config = dict(
    norm_eps=1e-06,
    rope_theta=1020.0,
    rope_fraction=0.5,
    parallel_block=False,
    init_std_down=0.0122,
    learning_rate=0.00592,
    warmup_steps=0,
    final_lr_fraction=0.02,
    max_seq_len=1024,
    train_tokens=182300000,
)
Each number is 500 + 40 x the weight over the matrix's rms, rounded and kept within 0 to 999. Layers, rows and columns count from 0. Numbers have three digits each.

# layer 6 MLP down, 128x512, rms 0.0415, rows 100-127, columns 448-511
592452553485448514525481463491424543555519560541468544454479516506544484476471490542454492527512464435501468495466552492484498529558526489553499475470530488505459395574520496492526572499511499
513441481468477516521498411473487539577510447586500466575517494460495436582485478556488515537492509529559475509473524529495521515504532513426521486469452524469504479511458515498545532483490508
474497491532488516502460521512518439513461473458565529449541503495476460503449492506448539508448527478465540469521579500551486516541472538541495501478504555428455497516464466486553479560522598
572437496463467496519442499545467489490499478452449554491491490448527537473577470522497486501492520510477495516489462565494434528520527489469576535457510498512395519472451529514482487535519475
577406573537512501525574511506468489518444461533498462478479554477523554528527466516473501482512454474438486523506422448498456522482479543513486488504550463526504516502485458456482540483507459
469527542518442470512447438470481439492441558449547520510553516493513461517482510475470467498548481505445480545497497521520502497520559608516467459578538585481563467515505542457491502499460514
478516514498486488535524500502485520536453404482551469483537453514438486515496445581538510513465514525445502466467484482499383502539448474506496531439541526532439461456502464500472477463533522
461506472545485473471528509497478475485496529462478469593519483517489535498516552537520547460523452577465475559501528493561537445474518534473433504430430454523473475503511486472522518533505571
464516461541467577480475449458404481472500559467503486506590506553454448460484531486479487519425532544395553505515467494536473504528445508527446456497503484497521561504489508409527513547524495
555568495540465531600520517492492477520512513474469575533495526556470441514471554470501481529453488457519471498525596470517445500470470558465447499508536450512480455481507482518610481516490432
542487537520531474437505545485440582513514506488422559470516505551479523550472466484504557480455486511489586494468415466455520489486445472489494513496491475490504546530564487511510438468466530
495521422512505545433466491515422516545518526552470492537495491504510481493529505485451485425470494509462523496438453519516415536509479491465470513483493485524553508526543513531511488498521552
463507499546533538520428495485494490470536496461497482504515546502588480564522439504518523482422478507470498532460510527574486514478437514518456474474531478524523456560475512501571477513528538
477465527549543513516464478495514470469545444500417466483520458508456570515478491548477538527517463483527446405485541446465541491508542489507560512503482512473483479501488517542480493508518497
568401477503422578501457508519548549513480486429466453447511535491465499464467515513481461446510467448497513471516505501462509463569487532425422449438443516480508472552547503507450447505526608
497644455492495591558430536377444448441559532539526521461517499508485560467473517523502446611549408551452535552405488499472490488495506477483509479547548457492513556528471594502401438540559431
526552493516488487481461399560512519493507509536511504426526564529486444529524465559455526521506546477508489477525505532488489504508491504497482516503441479503474531491550466528556473495481496
514576496507493551493451530500519523571479486458471448511509465452501532451461481457498558512598540562510494554516478473552474466519454429504508450495453513545473508570477480520518475533513459
540514528582471477525554570542534479432462443492542511559499441528463498512574521465525517535541458441480436484521568520474527434482480470596494435545464471537486452470532514509472465523519474
552495522561524501524506464459564488465573453463437478582519531504492526451520422575503526543499450501487446528475528479501529490463600479580538466553484514486485455499546458504487576531469488
472547433557504521465549511519505501500488463504461508530518434541502460497505518483445459534451479447545554446473591501527501455476491526462480574580519484451538542503525493470521505524451517
471476577448474465546476542497554442483477531444518453527528469481511546521469535490587496473495506483483414506574522478525505589473483573476516488523526480505510460492534544561467521516486446
540481434458496565442471530477491525500486518512431460550396475507519393450553475485531453480469493543482512467530455511463501478392453494476475508535510578468518505513466451548554561502460551
518499449483433494536480448510487505503521505444543476473469600446469507499444447468516610498507477547579512443481519486467538482463575455468493467506447476487488481523497498439522532555487535
497488502494590514590544458458441540558420429521429449497486440465581494504496486495480472489534467535535478463553478552464487482459519497478524432507508517530527489498472469529494513505441468
456462548505441527471520482505422537592512532454561576519610525426496566530510539531502425569544489485501482565506523506470488449473464539523540472448491497445459469540499471513468407531474466
492505532544427547517480512529469473480482510466510486509486481546481478546548514498545470493454514416511502508518524492504494505436495442449510484429573513500467477555508566431479540505433466
519534465458532445501520592422500466476501568543528489536580511548529444472557544526496478460529486465575510532427513539443510507579571470478514525442510454492491441442499535527425563545524469